From a checkpoint of a small transformer trained on Wikipedia: MLP 2304 tanh GELU.
Each number is 500 + 50 x the weight over the matrix's rms, rounded and kept within 0 to 999. Layers, rows and columns count from 0. Numbers have three digits each.

# q: layer 7 attention query, 576x576, rms 0.0991, rows 314-319, columns 288-431
# k: layer 7 attention key, 576x576, rms 0.0985, rows 314-319, columns 288-431
# v: layer 7 attention value, 576x576, rms 0.106, rows 256-296, columns 288-431
# o: layer 7 attention output (transposed), 576x576, rms 0.0933, rows 256-296, columns 288-431
q314:500523526546422612504436485512532474513486524505525461441415530543511542414585460492542449521494563445613538523475397472394557452536498519528514476472429449485474501451536478505515450480491552408460588449458479505491559552554499582421409566483440537445494558582510524468521520506554561494481443429560412446486507578505497544497561596393446464515407477471516522493510456554450507476474465512527532515483554482433474364495573490467442
k314:527500546559446454496596438519465550492557520438441474480489605490439607472441514535550503423578417534498591495472478545591469464530473509533516460579491532510525531498520493556486428504543530568487569522542646509472486585474424465550494499512365595502504439431489495575479429454560530502489443515512548531561514466468469446468466481499529490496528474483421458555453449553601499549511527412538505541494531565492480530489611426468444
q315:412458620516492487477465481497581493446414528484549506419468517561529460447525514580426644434472437581385502447462429496503462573467482521580433423454464476522497519522492589460598461451440534462492498517478624567508486418474400507450417564565428518604545567571462547469462540612537510520517415531562463564557579582555424484474455462511520467486470358536491437520482454481519573526523516477410463561480474462534482481591529393465605
k315:518433516462406396464434477535424481497575511425460509542483537548509538506481514518546430475461471404405489468493547516569402493407516537498528615536513533424525571474469516493494496509445449486487599381409486479560488475531452518562557511494499468506463530472468520592506540496515486515481492475500526527568477618503585533558605452407477487562515583524428499531467458482477534486453458498543557498541582604433476497497524395482502
q316:482429517507529401488523571482500493519423511493466443519570393500556507520501526398529537541520557482489458495528522525464460460469365476464555445490482508432503503439490488473453553494401504537514558491503472501468438567472479396437503446576510584511531475450528456548515582499505431541513469476449389436537537472429432566413506398506468554460570414499376386555518511509496514522525505472408496588495567600452478511575443549525524
k316:448442514426455433442538478509434539535415468459492512448581548502429414472501505511560500561509497456540471465588578479407512552460526478541585572484537483525485475400399496531440510485573474505487573455514501423446525508496536471477516534553540487516526472459455543500510491498427498445488496441476455420510495598516469550558469485506564445467402483468481490461545522480492479534469458412575519497514526458435608567529489556478437
q317:470507485490424495486600420365517515518571547547431551511526492577506533468464491468531512452549483504508467543463533526572493481445489527527501512433430514526529468538578539505433511511514562474477438471474537454425467417447601521476496465497409538526457425486509521465518538545456516480514454578594590443495399468451452457428546421495517572504447529493504531452617478465533603485462528479522423523424513534487520400520460480542502
k317:459338483481478490519539461493580528460444466455487360546456496506501528538466471582481510499587535562598499550472499503564484557504494516410592535544510506487528508527487539478486374504478530453492627530448512519474480422485457524467506527490408506476476436490555423590473425477487462466424549468486470652424416569504536537439459422534493434495551508480530540515499460471442508477441514507559495468572518556462495453494494497507508
q318:508542464485520474459562429565590506493506458524559586501408470532430463476498512492430561512492484498427481497471457492473556439542439598518468448586492497523492616559558531456454471390464445540410496459457500563611426482510520473494484460485503356433502495473534425512530566465520507449561540534542489506554536514478500534500501512544546500584567486494438493530626545520562539576395511444485491465526551545594560541464522522450465
k318:522501573553455581497433450485394423550548472465541494486513537415480437526551562486362577535519468543402548475491455421482495492471514377523513472558541464500532557571505427480488552491384442529500583514464487512377407478466457538513516518471510422527448504527490555488508504431557428532588523561548487503577537490487422519517598448503489491580521452470547433524589529506489593518547503493475494426465545547445437483612576473520431
q319:506480474457494511509521450445568500543513534450438461456455461493522561489594547479546439494515554573537509523593512566529463516438478437559498581502530525517454543544522457455464552509465526425454493391525529474469523435457497499503552450509434506558524512529564590498517468517447513504515570491523483581390521431406504483435474573514476416479505452548435576443424513443504678443454570519487487421436473611526546418487492431553494
k319:500408438561582497495477422495517516557486458443542527471531462543543347495510483497484542446462382481570425515441573494533475527520454614474543484532462561562451395472444486491483483490596472484601441509476377548534514476520520499460458572435532466515552566479537541504464565549450439457512509553591453514510456508523448464532468472498480463486499477508487512474559523389533608498518539484529481544405438513403457511427437493509574
v256:449479426498492558480554544515545440469589501456410480563374436497423487560555499477433395532492511463498518445547556446462490558438551538416530468426450545479465420462562460547533418505543504531631551513432573513515487434519484408540473429454508582510460518450483458455499488414508526460422500505436473457462518451526537509526452483525628490486520475530497572531478522585534530500493520536459534497540519427604431551478531362387489
o256:529524501508541496512441546485538500431521619572500538407457546511548489568496481517587458546648544435510603547513545513484525509504566561499494473485516424519522509556490539461533476476465560490431478464520457525597514497491523502569553420437505462556505448484480545483459433461467585416478504536523568597497446403497471485454511443531461462448458502521423478473468475446389531484533560494483505444498541541476563521460526434417562
v257:465480608567517530533428498498492501439455444536449497473531553545573545519440420516521492559503529535513513469484515474570415520504493542510529482514505459527531513518508512540508492462533521541455466538447558518379455476543574494443480516577495503455489529480464421515567459510473460487424443506556539538439538479426541498511537430533420574466451462443571526434510508515538500418528473527561520567528447419551485519456407522511459
o257:573511465456510489520544466412401494485492508480463532496474501524500415499436486454426499408481499540491553535459501519481518540466472488478430498513439472418541482523470416485479487496467450439515519524538519502407531594486579404512500565467513465512565518561513440384500541499596535523447581543535504554545393491587514507494424486506525496497464478449451425530583371404506493498475382468439450509525454567583538505529517559527496
v258:454480435483581558518562516506488526472448522568473485566373560506361465430543587475448407543488449523455479463394483517484561491548413445531588488480441500497530566313475491481468479528502461500471433452535527414563423611523479561501566542390481388566460488483472563562531442536515450470524481521485435530466463422403540523456505568599545550496514503512443549499485487498542410503499454477491512377514556506548412440420520524485550
o258:464477544456484531539494561456485442492599489499561513454549447490486512514487508522485608538455489561480527426468415533524525513438547468548482548518530553461570535495554560428438489491545486532536572440475446529529596532546454523478579473523488559490458543456544510518452549507462470527536501429413494493494492469538548506557581449537474492512461552623477442525479474431504611489490441515537573558395476541402492536547469457563453
v259:439527515493518518390498525547493484437415484552538439497514486544477452471487462434453454511503501526504483471593521531481583493566440492536512547531503554475534466511657555408585538443466484533492548524534545445447543539543462526480532494440570473490520422531555579560385448550506466618580411529549518462507483585453583543482524546464492625462566515584404501444534430493393450451508544418534490456614567447584541449537450404492510
o259:575477466385501430491510457521553622492564531432533408405444470477592488478605540545517498439534565523569554539396461531500465441462479484518428530456528515498540490475540506537472467587480405427498565534521529475550509533507490520412535540604469564536509476432430498569447497491544535515538494494480477552494521620538509448469476572509508512625476487544463543469497543551549515458450533457486577508459439548470523486479510440380511
v260:495468449517503473465458538467486537495468518479492451457528496504541493561484473496441499507492428524535584395567503514563570448500535430507456510487470496440490509473483538454594600459506506521460528562474472535650512457508454469490452499515550557435430517506518559529471458515537524525475470602462429555503534590477448569518441493542528484524545472506446452465553553479403520593487513525576484452537472474474544436494583423520502
o260:453485418434490513544482595490626539510476481475513533515435489453466466495535583558568555481506537531466462454457562460502515548505405493549548543573541583524545551496534495434544527597526441518465484488403436497514474525479492535472414477475480464502495461512499503471530554483458448453536486515477469422445498598479596482467573467563495528467442524494551620523528520499573488518428512468521471490459533565493485456510470536562456
v261:435524539495514525617535462442520499469438508496571469541495518487499372470518447559512421517517438521563595482632501473526485558452538525490495537497594458550389552558448427419484454411527463442519505629612521435520535505517505431505482528523619452594491428457451637490483526426468472505467551519541566492434483484451520492479518502477458499501510486486479518580495497552461383507523488414522487466456471507520529504435492517512432
o261:491555571548523450399552447482520434421550558583509461405510462520485533511498529493498526398471478507515429469586623555447487436489490550491506546410421580429592516483505553489565495553411559565471540474405559442494524532460564473523534494436522541459530545499523525414511431484498544460506525542543469411556473344582484498565436416413498620448454545541501451542517513523591525579572496513616623485531560538500488434527504490556501
v262:453475532550448448478392437466511524415466538538581505525489503482474570592480591467449526518442463541604520516478513520563489538386491436421533498448527488541479537449486449545478495488463584535492560545504537514493404554406447492546467491538553489599627456471504456545411558516503572443583535537529504559422516562456514578506483507562559545463534458534585574489444521548549472589607421566507450506466546529502573497471558535542519
o262:471507417477589510570476525491505463540515501481471525447437549476482537476524516493530480566553486484564471486458489530469480562484549525422550484524441468471498533423463488465552370491504554473454533482458508400473529537582496401489460485407508487418551539509555509543554493489598410498506439517501486495593517395511514488529500499607570515471458398501468496511481505398401454463479468513498494551430432523464478496459472415460372
v263:517497492536527562500451462527470466504496519503478441468506628487495519379404464415444427551474390464438469574428572539416484519470470516534497543425488468536515526497553522531478563484509483505501514479547523421447501463473488456521554480490537462502614572463581497616520440532482477431502543528462492417470509428501574434510446527488461503422493483595491597526438468561450430478451528432473453503496543560448456481508463459426450
o263:576463504466572419487526506508511567475480537414522524496558544450571501483518517549582497568569570451606515374672413438484476454530460476488597441527511512479518408473538515441484457501494546538530484493511460460463558474492558551524529521596461555525525489525562561509460464528492577482517452485502562394418539452573540438498584475482482492511423461466499537457539484408509515468563524579567547488536493496493440514530464344540513
v264:513497528546467516402420483418602479491484454453566486382493515562420516496487502592411462480607471515478485555441501538533402557489558535538459472559532504449479510465451520536550498488566485438549535468560494585437489554531489407521503565490514434464537508429561583561563517576570505502489527521584546507492553530405519522491464462549559505479457503496427552469531530432483453529482538513523525479501439520518456465454529416565536
o264:532495445489573469581570417476586558526428528519497482500527504476471627497520524402531486468529485499514513463573441545563544483553541399474542529646439561584502513488471451403446474493426526489528558548436508472451487509521521486470496415571492493478497544479501442405382498452508488515497479537503519534512449546567408507527490628463461482459521479617493518491444498434494468451435478474464495440514614469363447524577560546508448
v265:505534475543557441505452581600518432565530603517481509488456538484581490591435546524498494493435424557434541507527463444468571403508590474562499464580543509423532493485552490508448524482588526533492502562583552494460485575573490500308513484538517457472530520522495456407535589502511523556541446458515548551566408577463581462437541548480493483490515483397444501546511420502577504492468482499544564471489570519541478495499452399460555
o265:473472478524506459444470514409539483474493481557525444622465441429575440526501497575531402463404477524468507511434530582475505554503482516404416507550401528463553489511513514460442417493447453530535520382480507462494483445449581568524571508423508528516460463533555552569606490562420502513497414559638473529487479514618557437467459501402486532546358589543397468489423470490448552464435506474524440451434505529492553479462537525519492
v266:438498493477514432499540486537470507424505589495511454515422517521476492465549504460473501493434568423551616427519497519487512503550490472490490468544449529528612593529468472543557555522530514561456481499529570478581585406368414549407388495556477502427453504502515496523487557551594419497454538466512523513604539526562466502396478490478481481523516514481566525463451434480515489483455508493467526436521461418547512496473504528550481
o266:478472444479533438497522527506549542500584483540533455470506509466516553464501457524499517519506480450463538519455423467493547458457466508486513488465543524494520492501530476467574515519520477507567490481489506540414472540529480480537478516369477464573557594433551528465506461568604534502569438464502437530480575408399558600520490469502480519466543508448500483565544477495568420507502482488556536489471524503585443425539533511485504
v267:426484512510512525447398467508501486517473510586484535468459541471493523528457469473451489525478604480490489501533517486494500452526521532474515528494495401408475463480445497459567419524500492490512502487501525517521515508551587516566446606465508455574467482500414494524534468541481479602544532404499469454452493427487541450444499516445476456394393482542479499506532523451498491488505575485521459539508457515524466465557516428460494
o267:536507573549516441576528468463591497500462529485483454448491448516559465465585501480474398492510572531537482527558475460434507513539469442496537520500543517543602455485552542455506547494514444448501524496447488412522466565517443488524485518430549529459414586502502538500427575480472523549480507531523535536442514442521482519488465428498452523566480546493532498441470462502529470399498489425552434444512423526510553510599521586516425
v268:491402469577555449538405429505424520666457457400458470522474490521485471413448506409441466461516483459510540445561412501536526474551503461517458428441508487509514531522451532458417516456488552473487447409479473494453586446623507450525500480532544469578479491513522574487529490478460448457537446483502595565485482481460445497538504469530512516479525427490426557491557528524504583510438511513539518568534424514515484457456509522460494
o268:480466416429511439545457542448525517410441518575539395499573491472469465480428487556526594511569458490522490476503642473525472517538476551531518541558513487514452498516462455529570515615522485479499555567484576478476510516431423477441493495501606461449483530532505528562466460451448494521561533474493490456498487458502490507489495431454509473491427555512497477510462483448616465506453464492466375492514465467487488476440480539488547
v269:537418569617536425575501533526532422515556416492469526494556537533394487521452451498441473457468492471478517485519522493530469540456520515459481572520543528525511435481441458467526525504497451551528442430412485451458463533505541516500491454551552555512484493530506402544506443496497557508427509495429542563508578469493505477464463589456510435551429517479440508530515552547555496452553517560465525567463493509484466448452491504435503
o269:520485505535512573465452478435490541490423550476461546499440528527520447485451410520521509532603524491517546441518423520408477428559474536565526477446522558431562473466515437467553551500505536509536496522520502540498518474427437493473485610507442498504495526522492539458441481544583479449483524476472465475505534472561559480501488535561537463375544532443515474513504495499605535584438511531465508484462551545463490549531501451543530
v270:455573544503580532433482447472550480517527546448617523419633469585642561421595432465469460506456556637400420472503499481489427492460475580549595570501546486597381534452447578557505529571454423482449513432507448442394525569451518531549503497479514566448494499462474549463531436583538484481562508444476509503440644544509437521495566499488482482557535547466520434448559518443567537517565489522420494532547461519479566463501470502454446
o270:509392547519538498470494496479455494535453475595472544565533562470475450433460444571563493364473573478599520490574533499507504483455445504530488479427493518530506411631509461461461550535447526514549521479447452485546526446542466478437491525601599466561521546511475546469479543567471508448466487488541479520520437510474539592533475507470519469484449539503537560534548496594466502491497573504458475519570458542513390565509525481506486
v271:490484505500528466517488532506452457553542487563451565426444453451547480520497518508474497525519507503506452525503501535512379563513489398396539497458587589465524425455596516432598580522400477595480450492478523535358557541457465456519381471493616516439541564491504637468537565478562518494518538505507500526543481571470539387588499426475545473506507508399460545497494528521470581566424546486522500545544506473461528413490549501505403
o271:521515449519507562580558606437481535507486559470498493502459491544572509604467608562500454498601606486597497434491479552510520521492532577539445473563525532464457532521541434568509499439512492445526573506534466512534460317531545525462455478512460597446456538471507436473473491456517493472503501470534497458485505541524463465367529544574449466540482557530456470565531485476595494419607537495485535469608504535557490635566462505471606
v272:478597551444453465505559476555534515437489510436503458531550554477542585492386456469514497491434443436506454572554573547528525474602489554505435443440519518480477445567535558418487459504547531483511467482493490452507531436495513400483418523535468450538509534468433530579444512554496404462410502548517546510530517532447416530506601491486502492430524517506540469432457389516392453397615491559568492419499448483483413486483483545416500
o272:604396449596491555534412442415478497509541551572537534476549517484528463485533496524535564506528496478489464539508471413515473538553479503558493539500480441559424506518589507444482541564536514546493579635465550464456609548502412430458584574548466609417451487510568530473534557456498502441472473510516469540552453510548538559566460528544486535485453433527492455485642426476564514446459461507587460477488441533493516585465553466514492
v273:635498526408548457448458532482454564496489480558428572477415544507498470539498491474431456435465397494387515510461557514520478449456424546452503489466495524475494463525490538481460585443509471512439425483526589476459432523507533374494432514446522499501558559553497516512533460506515505550509459501423556437473491472463537441534456557466525527504523477560535535434442494475434489458460404422522447500581498421508492500469426551474471
o273:446444613523602393505545559588413561497530536487503448439559530452453425491519498542548498469532500542601436501579506520467461508446506537507473610556489421470493513527533536551490471491436492526457440436517472463417492518484408516486569590511511426512433552433507586552494500483543522584575483554530592497398436433523543424479496483438520522484405498501456365498473454508487498501460522541465575552472457620605574493425513571503540
v274:464420511517483471405481552561594557477468493516549438379487441580560441494464524489412515504481561580506562423422533472496482595439508526556533491496457503487502542556537468500519521532542448470543495512517456471486491465472491495481554544536508481442510546463534487532505392432521465532481441594461599513421489484538493456414476452581442456477496487484425539476539461420447488461561546428568581508512428393496525451547417521489472
o274:459460464504564512503415475395451493563584447552576568558498506574434534499465426501511460442601527518499485539575464483528395476569502495457532445478473555511589466459520542468470545459491549500522476508600517500565471481444521508425494476537501537525506482479488494507484500450507513613492476477476465561554503532482591474501416558436489563534550499490478565542526487519497523546526527634509507418371498506516452541508476462448489
v275:520523561469483543437514595519510394532466492506454516518442504542509527487457572556586518497502515451453545474368535429526519579460504526461447549430551449438543531457519466505563472437510553482497490533483489403484535421459501622506394504514528498560573520469433458511576558509506441500409529445639465538434512471442472539565556533608455438497449491534512467596435498508593499519530545440522450432510535468509546429403500522509541
o275:476480544528470509604510487456474532562577527471502505485430483528525558429489501423528430505488579499488535545655415524441474533501479448444448486495415498568545399546481512565508533551527546517448508494398525425526499497460526569465567439525525450556471540534525515472447576536504454445538537462451516492544508304499520510473428456580479530448480501441452538415500435495441429538412556483469430483450502450494428560611459484529474
v276:508472601496557503493517450525505567496545440523601434454506550462495507443559477587533541491524512471417604473494552512442570452503487470454487428547420531558415594507387557530438479474514501520524495567592526493501477417415541606444513553560454521524500496440531510429524488457595561544507467542537470499472490546505525470481481476439437494530466515501600472526546567538491527449495460581465457578454497532559491541606453451492458
o276:531453527548446462563500417443599531485551453489429543515414496518512530546452490419438493577504533573447504445551449590503519486508528461608503518477472451451420423474514432550579549513531494491456449491506524519495517488500489507558515461492509490432475572505528538472561559515588500474544551466528502423502461755457456485639451485468538510533497487539515521512594439479537478622572510443458515502514498474446443493624484547453495
v277:466439445464593516524511592499458509495523484496455487554493508452506467358582520500487457420443478439419534541492558433467493517530520510495509614529553472593487568469384426458481420495486500458505475422476616459460461403534502455547551457492491477505595450560540467512531448507406444519491521503508519448503397473493529469376512404604458561460495467634442482493454540511572483495545517496441422463557503529506487520484451479472492
o277:491489571588548580513503502580460574469510546452516569495504452523557529494413448508492529509522590493564566507454342478527495428502509590498483519429494461506501496510458556463543445521563529523507449563458458515580496481502544564545500498488481509492457545415510549483490422523502483539451497529443535506496530415527481489481470495434523538519532422516540470596509465529477454539385456507497468491439498492410518529543522548514512
v278:524489499474522520473452474460528466537547526512514511436540490438534459472569571517526574435566391525555571520475508480590501489420528501444538475478514399498453436531543415452519452432431441499476475548448549530505430531614567443497488566453499425472518429559421462467527570582509502422525505527443478547455495436539456545498501521454550529492456493480508518561493512422534610568493459529412504611473503492575478468519499610536470
o278:493582492497514448536508495489476539451504564494509424605447504570541473462557538424454597493480543486498503461506550541514519631503462494521456506483479437524475475523424483542499505528528622453572514499458478524480557516509417402454459405479471523548484495492540562489491479405419438518493516499573477506503494485515469432451482468394534527476500489447461445464468465555522558479504552505495483471433467419518555555489594472446470
v279:493500414482565515544539534414511584587536470484516439489592412426604446526455539502546441484419451492436542544558466560434501479435452548451517508484516556540441562484506513487472553452552591504506569601424519536481572485498539531505445472669535517468415532536511337502505539445456614500555520561535519478641512538464482504502519582500476461521431542446511502487518484501514550445553599523496485466450470504550490573499572477495535
o279:462487491515518431433531616492409407509534458551465433467511534468548504430490507482536505578473577496430573552575537479535518542505502521485472519519598450506506467496472458581469543580427499556498440475498522523494468434465448538571580431464473527512490540443466560515507429526433470452538474519425464413474502616541508560480412486453433472415595518507466508531462511403532513548494493641492475488476460507479571517496513597539570
v280:546471583446501545481560530470538515622533595403483481489485544540616437438518530530488452502452458500525514464506467553506529486467422464473549420443503617590513544424530399466531596577546522545450534356523492473449471523558436530439456422495477585459514424542595601445435456581537595447516522392558532528502454558538468589462492437555505383459535517559530537447469502453535551489516552523456546525534579533489579531466577512594545
o280:505488467517407516523512513485508540545574504553486467474490544429535474472494474488518524433483442514561449444441601570439575455543570581492451514506559526429466503478484532488509471500483495559527512498507453534537413532592522538496464505501458455475494485436467493545481569462469505548570489473515538509572568482422543558542466590426521500547498563532471590450443519496584594502493401495550486509568513531506575401550489516408533
v281:477542538555488489558437576422482445518383604475552533505494476648598611449553579582410511494416530519509552526462488412450438559467499468429503480528476569477490540488467501532525586480533513541624493480515508567392579494545456512389493507474538595411523468353485566513531513505491523611490504533501530459504425536626532451402529501511458527565478489539519448440499531555564506561517527451456450503461504550428556531354505538574443
o281:442619504569395526440521472486524503440535584544565516472514543467405519507402460471527417549529440475478514610489480491524500513569500580419427477481485552441504538529497490512544502494463462457441519614489538476586542506602464432530524449532524521513462478501555507509363448527494489495497533464533519450526586469523461516549558521419544509476505476494489628502494450499497444466577485464450466518483487522517382562453458346517480
v282:601452473554627500524484428508522548597483436499525510573602595539516477518489548506549621626467575527523499520463513509592476542504523473380559464545522545442474404509491553505433529428526382519557534446464553329520465527560534539406561455463525515509529509532502442485450490569551513466505592459435525522551430502473475574470428522528506463503573449441526504538398496533574515576431385460521534508494499557541541491534444494519541
o282:453474578473523377534530514497504469491523580491485532474467448469481604541518437504380431505489525509547561433532482491504535469480574520478521514537399505476499526410552546494539447516431523556557491503465401525483454467455486549517574533482528466480459475498510478580551514464488504485520478488568501611521484641477526543522522540528408504463418549514497381492574452511477465511506429445520505487489477371536551469411501447612586
v283:432486558568517464519476470448493513575471530462441397455533511526471472584503466482417475502589319429438461466579397428503548550454424587522520418442562388487501527513449526473461486451443499541622456347528488465579515502565527395343521464513499534511461475495536457535517478473525478465467432430482557429530498330462478480520441533546385470465516453466458451518478451505479503410482489450467504390387391487520506444513493516574611
o283:457514492488515521515485540507582533480537480478494517508540562510528411469498462505620525519416576600472476584557533454440507481435490610466570574497505575441434633492549483489488526426479475569459646524495469507417547415474497501547386520459475569543434488534543551506593485526447517539535482519557531533460488403470436519502445525531496485457466540486463513505395634486551437528473562485525502568600439490482565487476427539511517
v284:494580486571400499439454461505502483494595495545471479446462547482504448437403550536577500497482528419473497499470491455565476480491510431501458414556441511578504459511560557453515518493603524603488483452541485521413494541608502470514541509523473539529530431437495522502491481485502506521453450528468526506496480552521529550535553491492422489486512486547327543443550516515426457581592531494508493536572473538434481490481529389533465
o284:389493519473570504542469526475485538510497456486490513524543477502394486546513458548443498558389445490507476438493474564514477551528574547531486478535424482472487426472500618523465492569534549474510522526444411516475478493466538550561576593540510528474465535543572487447413529559536537454510537506511533498455510422486595418546402482467531471508438526440481514495411522522582553437493508433484526483492497508415486447467559431486534
v285:648449547545534417559475484490511394485511572407573527463576539469504438461516525504449475448520461504487473534463497482412517571517574569470574531524567556486542494424497523507480519491538588488512579540494452637478518544532463493530558475442541443463477441385534485567508559601461584512531550529464551536452499538623401526479493512567460406442414497386463508564404429515496493538502568505452552545530449516473548554488491535509493
o285:447508544476457470442530587459496557480533492401469485457519524390468565447475382459503416471557550554531493464508529413485493598462501440453475463513408498447452439503451470503465560580501462488499492459518551409418462548440478551486428393536458484441479519515488485492473458496468536489477503673537476549524465418547506426443512502515456579562443509577505515514398525492467446506419501507556483518609507515568518398559576431537562
v286:639549509450504600511596522502666469552494477360522528628544573452571487483479455437491501530522477592450538485546529573380486571444468500467568482483416542481424456489489511464577523510516579582485449491495524448546473526507518477531528482481496527506468471353472432451482452519531485539519502448531460497495455532586458593530498574460548518479491486543404491459445481550487495416413490436515427442548640545467509545419453429493438
o286:384508502595423410421620462461509481473556486429447534448458486546486534509450451421462519550539486544508533472464464468497462481514544551498508547365537452538563456529524524486489528468468579507506563457476384451488499525520433563519543516518404562601526462433427521535552454461488519461528594539455526543506366472480429577478505533576369488568453463494584532409550450496452527644464549563516521467490556461491427491507537556461490
v287:537461491499506565527591519597507456574513607366452464507440545550480475506514450495464508422480480524527413510537463514478512558480516432446493477575414458528456517517489537488492509509491536535523572461492512409519476473484448483503541451524427513513476434382498527498486454460506477408445475496467488537556464408580368575494524529565518502595493502396538522544456445506510471560446418525450594448487380485478437526481491458403487
o287:460456446547620488486483513503538427502478555445454556569601454425425522478473447454612503507493570594577454512440475478414520525478441519554486585468494511556500482483488469469491538435506488384478553481516443514519461511489538456467609576476543559484456455642457609500424500586476507482581622612515509481553530491455528520475531479551393561463477486574480475430552627541478428450558486533535452495572541469535516541568571423434434
v288:521516513474470447562513521474526461503562465488495494480524490406471537507438570447485476598491489455463544648540506597538592530567505468478448487403601490504499486557556530510450500534561472583498426522493489564462562468558576553560492529458592528510511423491494442600480496480520524495617511517588416464586534605539439415555541631492427527369504551484530506517620496467515491548552447500557509521506519499508518630546539523524472
o288:513553488485505558499485461550432569483526450473500485516478529525591407506491512510591479544469452500427475550442507441500488543508484506484558426491399485475524517486507535536457481543498478527475489436464459419459550565473477478447505533538450552501545603485540479405509479443477516445522560613520540489541487596474463553420555421523461439460508493429491447413444482460617514432532545475528513563460471424503517466494474481505568
v289:546432529514529567435456518549503577500532566394539482553497478506443509483511523501563504546421519496500481495434479527434494452560467531508477466573439535418558475557465478549407486533596466439532494472487531461519470464461421544507578479579484541527469489596575513475486610509499592497524562528506534478555462524465467514534499521457448466463515448545436564513514513373486534515506465513437433468371502496473632558466550517565616
o289:459596446436419548495490544491387464566421523593503554502472500539508455478508377462508513453499499506450581544547494467533495558477529465439531526499520364523508527518488530430529498542486498469477565475541485575520489444405537548466457443475555399529465600537459513564423436480454447577507447436465533480457525659445431525494538444443480468515498486537463523423486528479563517562539434486524556488529462493468445393486461525500424
v290:606510573522610539392562458648466519542473477377544510457382505437411421475588498623512465565439480557411473496484572475360512488391455534482471527633513554384435549444441466467501461468501534585432488551485583485429545531547454481453521516480465417479440575499477455536537564406537601489515450484396537536460490500391570424496515435468505452541520483540506566506402485428453417502555498513398421515429418454518602468449550580513461
o290:509554438472468448469500545584490576461442454483419546474509546477464476585488427485484467566512540448463457445549494504441608485497458488533462525424548550506517508450536537414542521546490550503567498426587513514521486514513540494477557449492487455496560635508499512559418504505546476537493466461451548451451548606604512480516481525433471535467556461511557466472434462566491477491570421475474456691498562511512578524542563553504458
v291:506469478406499491396463459541552494497419510473509476501613454508494420480537477482558561498523589511519487386615525520549480526550605458491464516549501516506448533534431553397488505482481470516506558521438508473533541416568501417421533409545500496546515418555534523509502530477511510501499483555481555496520457414580436433482531531511516441512508500434487533517498504590550486445510450453514460489409458520548387462544447496489476
o291:451518431611490481552545509469556484502516476497528471473516538565506501548501462502424494471522593478499554421485464454523459496401446530480506561497632473564574514514556486474440486454556520527476569441510494515443508514508521485485597560520524497538375569618447544495493399485480533591494515485447471504552442573441489529527448435395506398416446479512515515498636484447471521505509447485598590552524442482492556476546515495478474
v292:526494469536481540466494607516507575434606504485526472424553501530449517518549472506549598457542378456484510543554565464371477507566516593467494417463432509474505452424436530388524484519594602501583472526600505554438545577449540408416483515523500501469448624382578558511492585487480602462494413540460527528518488615532524532449476459464585453499387442479544489457544500492473500456577573538488474599536506459490560437460531596456531
o292:527445511502446488471505477499579449518443501476454458509488490496470495474510503484480427430506524464432475482524579463481509387442479465448524480506462529497477522494561471460499545411516465547502491467519488439439524484506560440600463433445468501566513536519521492485474511542494404491454521510558485534504483532436503500499483515414515543502511531491526472482420552468532501449538494555485450505560513457490521568487528562478502
v293:596504507467492514493495364476510503497540520498411493502424499469490512502456494516477570462574420501562453546503527558514515520503520424539496524489532550440571385452611522456521469416477435443561515484519523537505450505496476554480632465455551523515592480522507508522449516503517505459510401450495393494504471526512490563505544619415449494418539493496427366530506571571567441564478488477521557621573467495458520499521519527517603
o293:604467524517537500540518626443471462564449494426540484528446617527503434588603548523571484562458463366459592487555523400455589502492475588494334559509537467409615452487489472465541445531463444518513534535474499526506540572487536497502450504492518571436500553418498483476552470456481451504528531567485502525490530551504484460545401427455510539491468493376448621503457482496483515540497480509446496579448565394524403455529460467565504
v294:477454479532490525502497482488508595504399483593511565506554510589484398511403547529515424632490506517488462464515563503489446506556563446531525457494574524517439394464607407480430501474465417506542560499419485569559496575476408461497499523429585446569487468502454434474489480498445487567514462489463433483464516469525483449431539432505469581521460506530476486457546494534513476418576523459569497448492391496565493556506504389508504
o294:433419504500489568533556556511520453477425481496545454431525422452506526496414528501471457547525437507509482473540457497493541467496469468483519500545456443524500503386474554482519458565441505445412523528456487516486537540482511504582465535523435470510434437448515433431480490553500433511407601508446480487583448531474431547522455554480554470490539508504522542453537539478490551562502415588471560480462435517481534421497521535493457
v295:550478430489456503530372417525426623496521483447488429496518526423538485517430547580431463522508654511501434453497498546503455500460490473525524547529434517458470520552526424557477427533474473453508475506482552456520450538484496449471588483459468451521593524484519400542599551550495559495469540468512532516527542427429564469539530412520601469451568447629489620510476492426516411450528452478492418526518609589488476452403549533449425
o295:514529481480501476459509546533491473471505462580548558574427554542466554467553524535558457503485471512508551544580491464453497451439560405507507455493478532470474478398568514500464439475499586470525508529509516504517492548455486544463572516509452496510468479481372578560476498461471550592500439493509559546547513338516562433486481537497498481485483445444532541464452579456501592518496491504579587506532497441506446416539524484520466
v296:553548535629482453535555437523547445468488483503512424516409493421496400479477501454482530522594483424526462440515476549533481441436443508472487503470436465524523450571476559533399481489424469497544562551390501496513394529571473546542549547500491505533557292475412461489487632517421507515605481470447572541522538537571584454432481523531473494471463396384458493542480439541478403527425566548528520563522476510517495511444476465468513
o296:475432536480418482471502548513604598555481543485458473492450497512598566489613441501426543567436556546524557512515517435507555497470524459520497515412529449478555435457456464511523477433526528468468521504513518428516620355422548481502563452440585473434488513494550472534467408536547515461560500560490410500476460479480497474481412533515426495551523538538493450516408515442517563439530499410441497510546505506564502460474599419512514